{
  "n_head": 5,
  "head_dim": 32,
  "rope_fraction": 1.0,
  "final_lr_fraction": 0.05
}
Each number is 500 + 25 x the weight over its row's rms, rounded and kept within 0 to 999. Layers, rows and columns count from 0. Numbers have three digits each. The size before them is the row's rms in percent of the matrix's.

# o: layer 2 attention output (transposed), 160x160, rms 0.108, rows 4-31,36-63,68-95,99-127,131-159, columns 64-95
# v: layer 2 attention value, 32x160, rms 0.118, rows 4-31, columns 64-95
# gate: layer 2 MLP gate, 448x160, rms 0.0987, rows 0-63, columns 64-95
# up: layer 2 MLP up, 448x160, rms 0.0975, rows 0-62, columns 64-95
# down: layer 2 MLP down (transposed), 448x160, rms 0.0855, rows 0-62, columns 64-95
o99 089:504469504526533473540501524481493543511519495510498502470486490535499528542499507500452517512503
o131 120:503519500450495485484503467517498466479483502503482494521515497475490471445511475496544491491508
v4 100:479487550467486464513502477526511563556495506486489532464475478511478496519497520505500489529485
o4 085:465487545464474465519521498533524556551466519500493532451468483535464496522493510519507518492501
o36 101:474499531459468452520524486528528553554464527503501544456469488533449498523497523502492519494499
o68 086:483495544475471467509535497557523550552477519495512536468450479534466503533495519504500502457511
o100 080:520501466531543495473506510457465469484521490520503446523534509480537501479503456492477509565515
o132 123:481485544458471470513518487538547554532457521503504538457466480527467487536501510506505505487478
v5 100:492486502496519527514469484503482491499557469501458470525474493526499476455491488485518487488531
o5 087:493516505519490536497453499496476511512548533498459477510485484468502484479479475460507480502514
o37 109:487491509502480533492445515496486509506549518480449477511492475492505479466493476483507469498520
o69 087:477500491525483529511448492504482488506555522487452478490486488505525497452503459475537467517527
o101 086:527487501462513480508509519501527505499450468511564514515508495525497514535485552522500499463483
o133 128:488505487528500547498463487502493496499551526508448483493485490490518482470491479484505472489531
v6 099:458533471513506518477500561511526519483497500522526496479465519526491545478499549507448476443529
o6 080:477522526526513543458477532516508507511494496503538486514468499520462542468490558493464508491506
o38 104:467528531503492550444490554513512523513495496483547461529484496525466548468494550493469511495513
o70 074:426523506529503521460484531498506493516521496499517490497489501498478542464510555495487508500507
o102 085:516501484502481500535499470514512507490488502496457538492546519524528437535492494509529452449464
o134 118:464525519521511537457485551496491505504514487493538468521471499514468557465502557502466512492528
v7 101:527499535530507485531471509557539509490527474479527454467531457467508501436512476500531477511511
o7 086:527471533513524459565499474553532503456501491505523471473530467484494511440506472512532462478472
o39 119:525472514525527456572497479565515508450496491499520475474526470479497498459492475491535464472490
o71 083:520470542516519465553491469547540482466517483503505453458495472503488503451483474521515467463495
o103 090:486545478468491540448486490439457486545479488502521511522499545491483505546517534488445554541540
o135 127:529463535513517461565500487558545510465499500480521472470530467492489508444502474503547471482474
v8 099:529554529537498492503492579539480514469506516465474497491470498509457512458488486527499492494533
o8 086:508518499539480488512498548522491494483494521474459506526474506528443513475513469535496458476529
o40 107:509519513524459469498494559515512494485498518467470484525473497523456503476523468525492451490515
o72 084:491511489553463492501502542526492504468505528457444490527484508519467495480527485526508463495530
o104 079:509501511470524524494494459500516503495483471530547508485519490482566503506465553487535515494466
o136 125:495534505544469489483501553526490499471504524476452490510482504522440502473509480532488459479531
v9 101:484512499458448461476507508486479476475496496483493482511479532499474558494488501512515502483486
o9 091:500509515451460476489501518484478482474506508468484474516469496480473547492475494509522513531515
o41 119:513521511449433489469507510474470480496506496458490478520482492490476553480485513510519504518535
o73 087:471515519449450474476494501495504478489520479488493453505480503498486575500480508501522506513525
o105 096:503462484521562507523514495522503533499486514525507538485528490507514423495517485481473477492477
o137 123:513512510452448476471505511468495482476484492459500467507486508492478562498473512509524526516529
v10 099:514471493539524471483468532502475534478477545502527503456498504492473518507501501503545491519520
o10 086:509471483521529478496481554505499539494482555520537512446526511469451505517493502498534453509538
o42 105:498466483528538472507477548500497526505485562517545516442545507488455512494495497488544449504533
o74 083:486449491515517484496504559501521545494495548532526509452543509484465512509483503487547440495515
o106 087:503528515458495488497535490497523460513510462466470475531472469495565488484525476498463541516508
o138 121:505459488521537481492482540497498546480458553532543507430545523489452514515485498490548457487521
v11 101:528492528515502489476519549445518489480536487554468494497488511513513497482478501496509481509511
o11 089:534474508452530491506493563467524492490500479549500475497496516541492494506485504476519485519500
o43 113:529479504470520486504493552476521491488503474552497468497495503545505498511490499484508479548504
o75 081:539491507472522490500495542473511496492502496546491483502500535559508507514480493489510500516514
o107 086:483526495528464490498532438501464495504512514490510566496500498466508506487518494517494518476507
o139 121:527475510460514488507484558477525485477513476547490470517505510544506497506486499476504483527500
v12 104:475515508493535483511492468494487444499464489542525491456524453488511516463519502472494488464518
o12 090:506556530512500495517496456466493464459496476529511506461522483485507506461528509445499490464521
o44 119:499549544496498503507494467467496443472494482513520498468502459490521511464528498457507492467530
o76 084:497555549510489501504490447477497449472525475511511514445521478489510518470526515453524503467522
o108 091:531439477495506492505521528555529545497488517481482520530514506524488492539484496532516467516473
o140 126:501557534519509494499494457455493454471498483520523493459506486488512504466515510450507499466537
v13 101:466504489532497498506501519509513486477538468442498551494522490518482539506536477483542483535544
o13 091:464500506521494485510490497469481477470546440491519538509522479553441533502518439493535514518535
o45 108:473515499528502494530490501489490490465553440486518547502524487539436526506513439487530496521528
o77 087:486521497531506497501490486493485495474537471495510549494524493555455521514520447513506514521520
o109 090:485500502497508520493535482513468523521482560523478466494475532492538473477480522502455505492490
o141 122:474505513508497497518478507486496478483535433480523547522533483543431532510525450498527506529523
v14 099:473488547430493529510520523488533537465499508543522489535494472486494492509520442519463479483501
o14 092:474495551455483503515530556509541545455503509531526508518501490482532459487508465564452498456504
o46 112:469483550461468515525522547495528532466507511525527499535509481478528466486510450537448475441496
o78 080:474466541471471513540521555505529548487521507527529495556513484480522470483496463530446480473477
o110 092:535466465542505471495488456492475477531497501488464485461507508534464542508514504472536517563492
o142 126:492490547442491515518533536487544527477496492528536501535505496488529468486507463539469483451501
v15 104:491505495500515515492496529519462479533482488526480466504492511492528531468459508511536457520542
o15 094:496515501496542514512504510515455478538500486507461473513456504502540512481443511527553475538531
o47 116:497510522489528520504501504504472482551493489514474474509467499491537522466433518530535483537528
o79 089:482522507476510503513484502528465499546496469509470485496477500476513521461443509500533485529517
o111 093:503498484509493483494500518470501516437504511480505541495540468533465466513532478509453512449455
o143 126:491513507504528517501503485522474490533491486522474477503450510491538518477445519526550473526525
v16 100:513483545498474484534476507513494535543517508528460501454498456474520457502506525503507535480507
o16 086:515523526481451477551469509498478540524512498529473511473501482490534471505529496486510523507513
o48 116:503528526481438478537479497489466539522520514533461506482505491473524479516520512489500532511507
o80 089:516513536468447490530479506491477528541511499537470500493509476467530482521519520478501532511478
o112 096:496481466507564498477545490513522467473490493470557489490500513532492534477513490492497493505491
o144 121:512517528483444479531467495498480532521515497533467507471507480487526476520518508496516529510495
v17 107:481485522487497499493521560458443512501467514495523482486528544514505524449511507522497503513486
o17 087:479466516492508517512519562454477496489455493465527499511530554514486539472503475508496486509495
o49 120:469481507498509510508523561448487494485463509477514510487524560505495543480512492508492491544481
o81 087:497478507496494522492513571451477518478442501471532507509512551504490515487521482514502495524497
o113 097:524509508510485483477496420544521486513526484500485485515492462489477476517516505482508511506516
o145 125:486482503482506509503517565459479509484449511473525497484524553510482529483511493508492492521486
v18 099:520497517532479472522499483474497505486501473502498522473498524523516534483490479500477527507530
o18 077:498497530528468491498508454487504497483491483518519511488493496465492527509496473507507513559499
o50 099:488478546529464508481514489495519493497491463506527503502497488481501525506502470510497522546495
o82 081:469464527533482488484521489482492485474519484520514496497498505470478516505498459493505513570493
o114 086:511501464498513510509465544517517499491504524502484505516499481531509478492503557497512464435497
o146 116:488488522538472492484519472495487498501500477506518505487496492473500528501504476504493512545513
v19 099:514491532521498528533554500464476482463475543533505527470476463460495454536534506506516474513477
o19 088:521492549502492515513543481464501465442466539526503535458479469482484443527506528518507451520500
o51 116:512490564483500524522544497461494455448479547505506512465469447502501462526518536514507469528488
o83 088:515489551517517520528549518464505459449468529497497523460500468500475450511526533508513457528507
o115 097:470510426508487501488455520544514551546514444490511475518536536496498530467466484464506529454513
o147 127:513497567495505527511544493463486455457484558522505521452465460489492454521531531505498460512503
v20 100:496500483545518501491533446521506522476519466533508539474483482528524517493517504512509478543525
o20 087:505458507522492500469517449530520509479502450513517512468485497520530530492488506509521465531548
o52 114:501466507523498503464525452531527508477504445510518508474488493527520530496504526508519464535528
o84 082:516473483526493489466516453538506488476519459497535515459481496524501513499497514521527460531531
o116 094:520531487471512504523462557475518484506491531479506502527526486489477481508507499475498542465469
o148 124:497464496538488495467529448538504517482514464508505510463480496513521523495506517511505463531534
v21 100:509529516464460525530533497514490509497518533502524525464492521474517495531516512497501476535475
o21 089:520521529460461527523508469520498514509532528509493497473465530509517473493504500499512478542476
o53 114:537518516456464535542500463520494509504517514522501488460460529510527476509495502503503475518473
o85 083:506510523468460537523508456522509502493514529518489488466480522497529483516501492486489487525474
o117 093:459500481533520482485486519496491496490495466509494526566523495476481536492479508497497517463524
o149 124:528520525462460543533506467519503506505524523508499483465472518505530474497507506505516465520477
v22 098:494501492496501508481484467534486510485497540523521562478473496504483507492524517509508520494488
o22 085:509518477532506529499498488529488503460518521519523545465473508512490491512514467511504529469497
o54 106:502513492517507537500477503525489513458505533515513543467457504508501493513518492532488537489495
o86 084:504527494532495532478475482512474506439502530514495537455487505508473485508551477539497517490473
o118 087:490510511474478512484473508479509486533509461485495466521530499502482488500452529512506467470471
o150 118:480523496538507524494484498540481502474531541519500552457455493494498498509516488525486518474512
v23 101:533554496510493485514512487513504528520492466515553487523531500483480462521541541489469461510526
o23 088:525550478533469493513492479493532534503473506529552483532532495502469482500533584465483458483495
o55 117:512558472532478485508501489485528538491482489530525486526530520497471468529541584477492458491506
o87 083:535571491547497496520500493482506527518485511498534484524515511510478462480536572507494460509512
o119 086:494438520462515490478482500505504466505535486472501520497478496479502539483470436522543557507528
o151 122:512556482534471484530500495494525534493483500522525485532533510498474465513543592479478453497511
v24 097:537497496498530516527523473488523514501535485496529461495494484520524531507484518468574496512526
o24 082:545543515528534511524492475477500553487508488494485454488496510502544530505479515457563499476502
o56 103:537544500536539516518498474472507529494505492496495463488512514511531535507492505460562501498506
o88 087:562525519498541513560483480476519552519489477459517478499506508513525527487483505487556484473504
o120 086:449445489472470447484515527493466473533466530491482534493480504474467466501534455521427520510505
o152 118:561529513515532521517490472479521542485506479497518461500508502516537537502486508462579494496495
v25 098:479488527483461482485498519508515475484513509498487494543509456497500463535527509483528461473522
o25 086:449494500498436517464491488482535476472508523515504500535519483481484465543510490484508464465492
o57 103:442490496486432516460493499508542486458494521515498491550529473470490461534506484495511469480506
o89 080:469495485521451511469485491482531478469495526507493514530521469487498477547497465499514466488531
o121 081:553523516501535546510504497476464519528513487479509534470465531527498512462490516530483497512482
o153 120:437494496484432511472496502507527490475498522510489486545521468476478464546504495490511467472505
v26 097:476517501461503515472520491497505474479493481451487516485444450523565507500531498505531513487478
o26 087:511505506465486488489476512489491475497533473453495486464435459498568520484536499490528511472514
o58 111:511499504477502481478494521492505469487524500453490510460439467499576521481551486489546515473496
o90 084:513500515477481483488477512504507489496510486447505492467433482532561530489538488503527512452509
o122 092:477506498524519516508534510483487520509487504560494496530544514509459485527467495531447504550476
o154 125:524501517448501490466490516484521473495506485439506495460445463509559516480542489491538535472498
v27 104:502559478517503497459510540517503485473520499523492504483505537546506475520490475482491425540482
o27 089:479543467525513495473506529501501503487519491547491517465508512506516488532451468463517423498491
o59 107:464533473505495508462502542514507497487522476533501528469533532527518478518463456487517416499493
o91 084:471537458516499489473495530512506492484538489547508521469511529517518465530469475485514419508493
o123 093:548483511493489516533462501496507497514491522487507469529484448476497502479524563513486558464488
o155 127:473540471524508501466509520516486503490519490548490524464518532525514482520468475476518420497502
v28 098:520465488527497491529508517479519446504489491531490495529520469481514492519445438489473498487549
o28 084:524461500488500485513524512480520464524519482516497481526535487488516506507457447498526513458524
o60 119:539478498489500504509526501466517462522515481523494488512540483487523507493452453490509512464527
o92 084:529471504500502479516524502480516463523504484518510499523533485482512519511442457495524503455549
o124 098:475534500500515521484466485523496529465470524471519524478481504515482503501557552484497485506477
o156 120:524467505497497500507520506470516471529530491517497485507538486488528499497453461491509514463521
v29 101:571525518480463514497489489450508466537532499532551485502509470457521487466525528499439476516486
o29 084:538512534498467540491464508457528490528515490501528511514504498491539479483490527525470477481483
o61 094:535509519484480537493479487455525482552525500506541517500529493501529489456493536536463490493479
o93 082:524496532475462540472472509471566481547517483517535509515512482487530482489488529510463486496460
o125 082:461477508498550453506548510523480534458472511505453483476486507501480514528527440468553521519537
o157 121:560499513486471542496495488461543491531498490522541513500522477504535461476493532514462477480479
v30 101:498505511504512509515518542531526483541455500511489550510494530472529445477537481518535476529482
o30 094:487492508531510505521481553532479483517462509499492550512486512481526449466544467513505497532494
o62 114:492501507534533515523496534537483469516464517509477551508493504477532440473544465491511502545494
o94 087:508503527532539495542473543530494491538442511492479539503500523468505451462535475510506488506507
o126 094:485492507484481488449535454445500508468546501520504443488516503502474548556477525493488502488508
o158 125:503496515515528516522486558531485473520451508494488546521498510465519445463544457506517500540487
v31 098:471489561486473512497500476539501489456505461557492508537514469490511498505477482472456526525525
o31 082:456484551503485514516513482530510499447496476554481513526533469488483510505494466473465540470524
o63 118:462486546501497516523506494539507508447483475552490515517536480478492513516495476484458530461526
o95 082:476480538517493520517519470528504494430487493565491496505531465482485499505498462482476520467520
o127 093:552533475488504497481456516474493477551511532439534483513471508514509500482501550536527457511496
o159 126:436484541517491513527512490543503512448500482557484516505531479478489507509497468475465519468528
gate0 103:528525498432477520469541483555550526521487504505485508502499508513510484479521489474516510474506
up0 099:439536513512499549524454502475495504485478520480519489504506503516506449505467498475498504485510
down0 099:498534505483472490474515487484452553541475449485519499484488532461495523485481507472466509454508
gate1 102:553460527524514495472499460483493478473512512477487527509454516506518508507532465542484497477506
up1 101:484516500495499493492499473511531550503495494549517539460486524497541507527535504506512490504462
down1 100:486501506493482459525476505434485491520467488436508506502548474504524513533534552489542501532498
gate2 099:493546508572457540489498502461484507504526469502502468537519481491512531502500503487504490511510
up2 093:529462483501520514502507487492554499507542501525462458496518506508489442509467520538526483502501
down2 093:490507529516502507535462497507461526522511486527502484482527540444496513507519501499484480544544
gate3 105:472503444468527528534486482477499520489483491528485423490498514509465523502498483482466502499499
up3 104:509517508507488529489489484487501492545490522483497499493512499509468515501454484493480507426504
down3 104:489475528486480484478504543450517488485513539488505497488521483460531449456537495477469490487486
gate4 104:505514493534549527508523492452538505475541506503486561525486516509473497527467488492530510510490
up4 107:499499455515487517502522508479512484473460491571459509496489500500505534501522519509524535464513
down4 106:531474513534464493505465478516518510539507539503505454493490480519490549476497503526523486504457
gate5 101:556556515502467492464495513525504508484498477451500474535534475545468546483501466487496485489484
up5 100:487471516502471499490516496519492504501513450499518519472515492463503485479511461481520539488513
down5 101:519523495509499462520469516495470466511493519495477537532463463518482480538493547520441503497532
gate6 090:506514499486561531533522502479507541489506477493514490482427490462498523485483496477514511527530
up6 096:515523519543535503506502507493489511586515514510496538485502477499468502510485494443510467450464
down6 096:534529486471509500526504525521517509512477517489492474512475491500472490480492502514461464485459
gate7 095:499494538512489507487498516540489491530530491479462475504517459493526509526553484464476483499476
up7 096:463504511524464480502482529509450500537502499502506506502487495484499466496520537509482492493489
down7 096:532490481471511468474501523485512455526557488501467502494521523512476474516488453519479505497501
gate8 099:469496520491509519464501484502524500479487484498469526528492457488504512528509487506524487563494
up8 099:519519533520531480490471521489523496468516504505508522505439481510478457510497474486511507510482
down8 099:482513475492518537490505519517481494516485515520510490429483497475479495482492491496497512504509
gate9 091:454491517509514498470475445515451485506513536494507533490525508454486526510512522526455510524482
up9 093:524486476451489512443509492543478499462466509504479503531462499488473502489511530523524562511522
down9 093:499542497489490453540501495511450523493495483513524530519543486450450499492526493524477468500547
gate10 110:513498479511536516514491459504531515541476536499500488492478506453476522497480503468493505493539
up10 103:501504554536512514529535530485493455546496456495479554485520491492512502515481511526500500505500
down10 107:477478513528510495508482513511537517528570480464505496499524439522512524519474494500475495477500
gate11 098:530491447529472522517485507504490541484543497468512507491487498532488457447492517513493490569499
up11 099:541480485488477555515498540505482420484495500490474508511452504499453521499524506501526504516498
down11 104:489532522463492517529521528538509475487522520509487496474493507517514478495494473459478489497527
gate12 102:442542490482519532484525495473540549515484495525477500488479458506456504513505512545503489514485
up12 105:502485531497443478528491456465523467486538524479472518533478485522501458516462509498461493482533
down12 101:500545495522519509526538512457531514504476480489477533471484474515504524478465429516516515451515
gate13 100:475496494492466517466522538490548466498516497520542496554478510552501483480538524539536508513520
up13 100:531485503539501489528522523476516486507527458479478519505501559469500476551515467510509496529508
down13 100:525515519492501482457512515509468493522468525475519510539507475495527474496492483455481450476515
gate14 092:499473491513499470493522483464555514477512481509475475494523524478495491523506454515555513483489
up14 094:525519521516447526535509483515495444475514511494539497519512452522462509530458455506498475510465
down14 093:500481472506541486485540523476500551507525482502503531487461513453487506435530534509467539528525
gate15 097:509491502477526484531476521478444469488487455515495510511517539485495550466539500477523546495502
up15 101:483521477526538529493515486492523487485573513489550497517509531497504521495472519535478489529495
down15 102:535485492513505493520526515506525465489468524488495518494521478474503509458519515486516529465514
gate16 107:504511479490468505478529498483471489444481469504555520504487507491462436528523517501478491512493
up16 102:506518503513476517443507498477486522508496490486520519505490532459484450559462501447487495501504
down16 105:507500480473482464505537487498527475484512479459534487476491508558530531503535489501482504530492
gate17 095:479489501512502488456485500470524550523518513493504495510502471503482486502498497512456457522466
up17 096:489571470519506512523539494477478465485498493558525504521492533471528463456430543529532530506489
down17 099:540517469472461480464497507479504531439556473505463490496452544514449487501525516519489483500486
gate18 097:504537509535505458472523525498449489546499518487510472467473503496507508480502543529461500506503
up18 103:528482480508503510515496508510522492493493436478511546500488508461478513513485531519513534503508
down18 105:522532507489498506516500504494525518542542517482495502507530523510482540516523549541492484467474
gate19 107:509517475510523455456514481454508469495460517502508517491509520508488541466534474475451509524497
up19 114:490495455499502514514478521514493526501521516509498516487489480480542492495502528506486539541493
down19 114:453488551470509504546535497482478529547503510476462456493515502495415478511476461522497470472477
gate20 102:492502525539512498500512532487459483523466509493513549482474542491446507500482511501525508497482
up20 104:479451525500514506492497464493466485514496522453514505462506492474465489499476553534519525466504
down20 098:517505535484509466491516478487496535473504460489449466536512447489557497494517498516523506476509
gate21 098:453463450494465525504495501468532504530517508538522494526504490511502526477534494491503486494471
up21 098:516481489473518504490516502520435531503471498455511472499484481427512495480533482481515504490495
down21 098:474498514503520478526499510508492505526508505502517512497479537484526524489512487501531488490477
gate22 093:469515553445444473468498527501491496541520493512458459495512528483533539487501517484506493505487
up22 094:502529534507458511486450473520511505485510504504492508486494520490512493499489494447535506512526
down22 093:481512512502508494510509470461487499528532526503563507546517440514514536492458449517529513580523
gate23 099:494473501458484500466522492492478522551508472491485499499465505518506507541497518511491498469477
up23 100:456550470517509500520543495523466494505460534509481480518512433476500518512537537547533477469489
down23 100:491534432487470489493453527490481495482452464473498514477512476468453522476471469527510440510486
gate24 096:522538511537490499522497513455516532503522483518461470534525514515464493502526430513502476511519
up24 095:509489542511538458469503510460449470507468522536513446504556463480506531476497525494506514482553
down24 099:517504524518494472508471519505522475497510503550513511504459502516529511501502496481523529490464
gate25 100:504494469490512502515499524503526454484490458478473479510511520466499469486539517440499488466527
up25 099:509539454492483489468520516469514529531494499479462487525493465481495503482497490476519481489506
down25 100:489480494487493527490489528495469518510454519510496537559520505525500537503523486489504567538495
gate26 098:478461480504544490463502476498504518487483459494528499491514497494440549482540528510465484481487
up26 103:492490474489480511507536483478531472504521527527509484518479506536537497489517492481531511541466
down26 100:508494511501450520479481537476482505484503517486527485496512486535481562507527544476510478449488
gate27 101:477509481495515476526490461498510549527477510529487545526519525504492529470514519495459452498518
up27 102:481512461527536535514510472529498536462514479481512481498464495464481543481480453482469472538488
down27 103:512510426523485471529516476530500484502499535520487530562507445499522503491501467492534542512528
gate28 105:517494531511494459483540468561491517512524484463513505501488503518519537501523506500476502504485
up28 101:484481480496528485497532450479534500490502552526450516518471507509499527508475506532495526500488
down28 103:495516498493512522507541512510509508516557489525522505503552475465503460474498515459494449538484
gate29 101:513488501479520478513567497493531480520477518507521494498466448497478525553499495485511478491492
up29 100:470487521504533488453523516500510513492467487502491518487508494497514497501490479501514527528518
down29 100:492504522483495517548489507465466503471491478482488529468532518494508515451513482487494459534511
gate30 101:498473479500496525497525538493491541530509474548479512520525456484466509456547487465523496502485
up30 097:535452529514441507477492482536485462463520486518499541524479520494503537543528534453505493502491
down30 101:503528473493504495443520496463538527485497459508493519503522532516509473511501502496513523514557
gate31 095:538509502518454452464503485516514472497517441497555497470441498480483510530511518485514485505502
up31 096:515534534481481459525477510487456517455499490465484523494536483501496487475480491498474479503493
down31 096:489494531518535495484498507497506450540534508503542515485483482500510506499497496484502466489520
gate32 105:486475516522496516530462467481494488502493500453453516478468547468480507497524553481481491503518
up32 105:527485481500524461502527464482461510486512486520516517493496486522471478473506482479497554483501
down32 098:504523490512498479534474516516502471522495490470488515481509504499490529455490500479514560510508
gate33 095:552480464474460507513510487515507498543513482505478535532485474555487512527505491522467503511478
up33 100:491496451532472497514553482491475474478523510516493518494492485460474500494535474498512517560512
down33 098:500451510457515527512491488495524478508507478522541499509501527496486482506490502528508503476489
gate34 097:495488530559508467459497439525475498511515520488479515503510491457526526545458511495498487500458
up34 097:528514496500501487481466490498496494520511476485502462486515521484483495510471490503455495506477
down34 098:522513524440500501501507526528494478433465499545497545509487516526485545459526513490507506488507
gate35 100:509467517501524507498513476487515520533501548501491546498508472469471493505511465466531532561472
up35 101:471442499479522502501508483484538501509525495505510521507479473464480545483507491510483522494474
down35 101:539481497508477472502483504508508507494474503499489493524504494464480520468448496463544462469490
gate36 097:510494508523524525476508473516495503510500507507525516499460495510485509516511537513474495477471
up36 099:469475543523506495523476548505533499475498508496495491489512535476463486489492527516514527476545
down36 100:481527470528550496450520492506502467488501500464474462489521561459502496534523501459477498467523
gate37 092:504537475510484480454511543523470532498487488535481506492511454452493493489488491507524551491467
up37 090:513488473522466469532510505505557499543468487508453481456513498497510540471526495479511514500551
down37 092:469494533452500479462517516504523480484499553493478533531502507544526529531508499480530485471492
gate38 091:476495511484441467543535491489498525526549490494498506500482493486505492485502525483476482503498
up38 092:512482470452494494524486464514517486487485478484500468475534504500486519505505557482451515476474
down38 092:483504507507522453516527471516482466499516511513461481462444457458542471494514543503495469471473
gate39 098:521506520506511528472495517473523527491506509476522560524477477463510533534472501532508519523489
up39 097:500492563532519486473520513506487509523507488528469514495486471511486497505526516508514497489493
down39 096:511515479495477539553516511530542553496529534472494532508497508500481493510492492503494485493484
gate40 098:471444492513480516505538485493477526477466502529536522461472544485538510504495490468480498496497
up40 103:477448520458470472534473484516440529502466482489500487524488500511485546503516519435486501506453
down40 103:486489475503509519545496492500516486482471474506493543494507490524497423489484517492491485541508
gate41 104:508533479526499519515524463517520479543468492467520496477525497485511534459521492505443481495509
up41 105:479513474530535465540473464469490535496526485528536502482512498469485499539505569554492538514515
down41 104:543444497546456566504486514494504506520479514493480482508498484540512527491513505484552489478483
gate42 089:509544522474510431481496511480453526492492476457509519547507474488512490490499520526503537500496
up42 091:515473466551485556512486536512528453483498492473499495457532482484499487443528477494506520531514
down42 093:500482476450496547506489512477580530503502509478553519485462502557484549504537502489514521478469
gate43 102:488509508500547492474522469463507499527499533506474524467512472496494488469486556510471544528498
up43 094:525490530543505505511500455494521479497522524462480474508551545507529510490516475482535485507501
down43 097:501513479499507491474493499495530535489513519506539521471520515518513490540465501515473493508487
gate44 111:472503484523526502479461474480484446474525506528529504487508490481466565463474495500514527495495
up44 108:501515549487525457495491505488500505528501540485504484474478499493472479571490519532541519469473
down44 109:522489466528504538486458523457524468477514459551520504488521514456466514472489501518529480505474
gate45 103:477544449475466510487495507488488510499484546474530511490511505517508510488484549465439484512491
up45 100:474461538502499472475489497525520500503521491546495516509535540466506521550512487529485498494537
down45 102:506465511536532482516481488495470477512506533462458523498493477510476496535523499478512442511465
gate46 096:511497483513479481506458506463494491475468556499448501508498513520477539499487491485503544523499
up46 097:451470472447507479505521473503553475519503506463482520506512491511493487528500507539532525489482
down46 098:573535559526493481503516501488505523482497466492534532530502494518543439505483510508465495513527
gate47 107:497495494480500505498521491530508525518438482484440526543447527534524504502522485498528461493518
up47 106:492491494510477524546508488501502499526524499530478473487511499489531487547460517504475541553478
down47 106:464499492513523515537480461477503517516488481470516520500528509501512497510504507507512542519486
gate48 108:498535499523529480496463507500505465503486515512511492501471532461472511472471540508501463491500
up48 104:525502516461516522534476489468475536465476471489490499491489511483515515488486456492447456493504
down48 100:487487475476489467481538504505476480505495450460479465491481528509514465477531488507484504486528
gate49 098:526541502520544491524506499470501569465472506494503530511508527472492532479505477475486497504479
up49 096:513539506480441512454516524470513499478510502498499546509454531505553478512523479516483523531514
down49 097:490463524515525535513545512521485499478505477547481458489488480485459486528530588485518486518517
gate50 099:522493496461478519457500482531535516524472528505462477482481540507447476515462515527533481495511
up50 099:485519486512522480474514462469504554492496482506515500495528499510493490445477468486469458534519
down50 100:485444500482485505479487495521481494495449481536475522443515539491443481473492513497546465493485
gate51 102:480510473508501498528505512480477513534545477510487485513502507507494541482521512506484482523524
up51 103:467478474458553530513484508515519505509503524511474480548515481511477487457548503529482453490493
down51 104:528465463484479533477466505492490531497469522479486485497470490514493488479468484509502474518498
gate52 097:469494541462550528498474495474491508528530480508516553544474507522472495500536486480492535528518
up52 095:541465518528493490455531516507526522502508493528454515503497474495534501499520519500475537518487
down52 093:568483511528485512486480518493494489519495528477485464468496514533542497511454504493519486474537
gate53 104:514519456505477518504488493494453501471539484466524480492464506498500509498492531509498472466501
up53 109:488465464491501489506500495516510488559510489476463494510488513506477429526533511490542534485472
down53 109:503536513518500514492512520455500480493484523504496479543492460542521527498475512491517552521530
gate54 102:496484509535520526496504489534470502512500480490506511465500529502512514504523516470484504535507
up54 101:514520510489483465544533450503505495503527526461517451498456503510456478527492522465485493482466
down54 101:505498541480476480473478465482524508465459478492520454523472501538489461508518449457520486507453
gate55 101:479521455515461514526531524486489481506540484536541502535440513488476465501529516519496448530530
up55 103:517491528520454485492505521541506500491491488484514488493509490536526508509489471512492499485502
down55 098:464485504491485475520515462519510477514544482538495472453510501508476470470476462529512554491444
gate56 094:446532463474502479509516470483544506483477504523522525473494523470511503484504482537469538513468
up56 096:432523463547511451492523471505483532479520532505484512525519531485491491502519526481491502510469
down56 097:529501508462484532492478473520488485526503463501485517473460491538480528528457509502514572522497
gate57 101:530487533506547515515535468478522507453537477472499476534509517472527554516505523508525489473456
up57 096:514462513514504498465560458473510484497524488527517495494546482456481519551529504563501512514471
down57 099:496527475505462503482518540495517469490447510526500470517510559504475516483480498503515552590517
gate58 102:523505456485534483489537533514508486466498482522536516524476483481500529495516518515487502490512
up58 108:490501486495483535485501526467531486520508451497444466479544507524479474483501496532496516504454
down58 105:491471517503490520477524461519514521489504506464502497502496476537461485457525523507467491515476
gate59 095:496516481498485459476507490531478495476511519473559532493495466456553524455536536494484466536457
up59 095:474497525488484499512501509512484511540521541478466471499542525474507491516488465446486466513515
down59 097:483467542530512468554505484479528521530503493478522522467465523473515560519485554500531490465525
gate60 100:482478457527500466477495491477509543498502497552490504496483541513490501482497503468505513496479
up60 101:471453512476524479474478498498470510534511526501539482489521475500497503476501543531487535532469
down60 099:503544538526526468506539463500515491508514494542487508503448549530514499460538540550489472489484
gate61 100:494512472527467491515477497479507499527524534561518520506502488490478522474462485500524537501490
up61 103:489528485539503471542510490495503449527480531461492486483478513552534537514486512455489455487517
down61 102:508516496466517492502490560534505504511468507527517466499492465476546501493535499512484503456532
gate62 090:500462459524491488506490504492522504457470525505527473493463472487490479467495495468515490507484
up62 097:496460521489517508522513467530539487491500573479487484518504467497493518455535516457535481489478
down62 092:547486507504453511485537469527518485510482471483469505507480544496536501528522485514488490496547
gate63 107:516479521503509521518512530495472505530521473501512541497487531485483543523530542508516474495463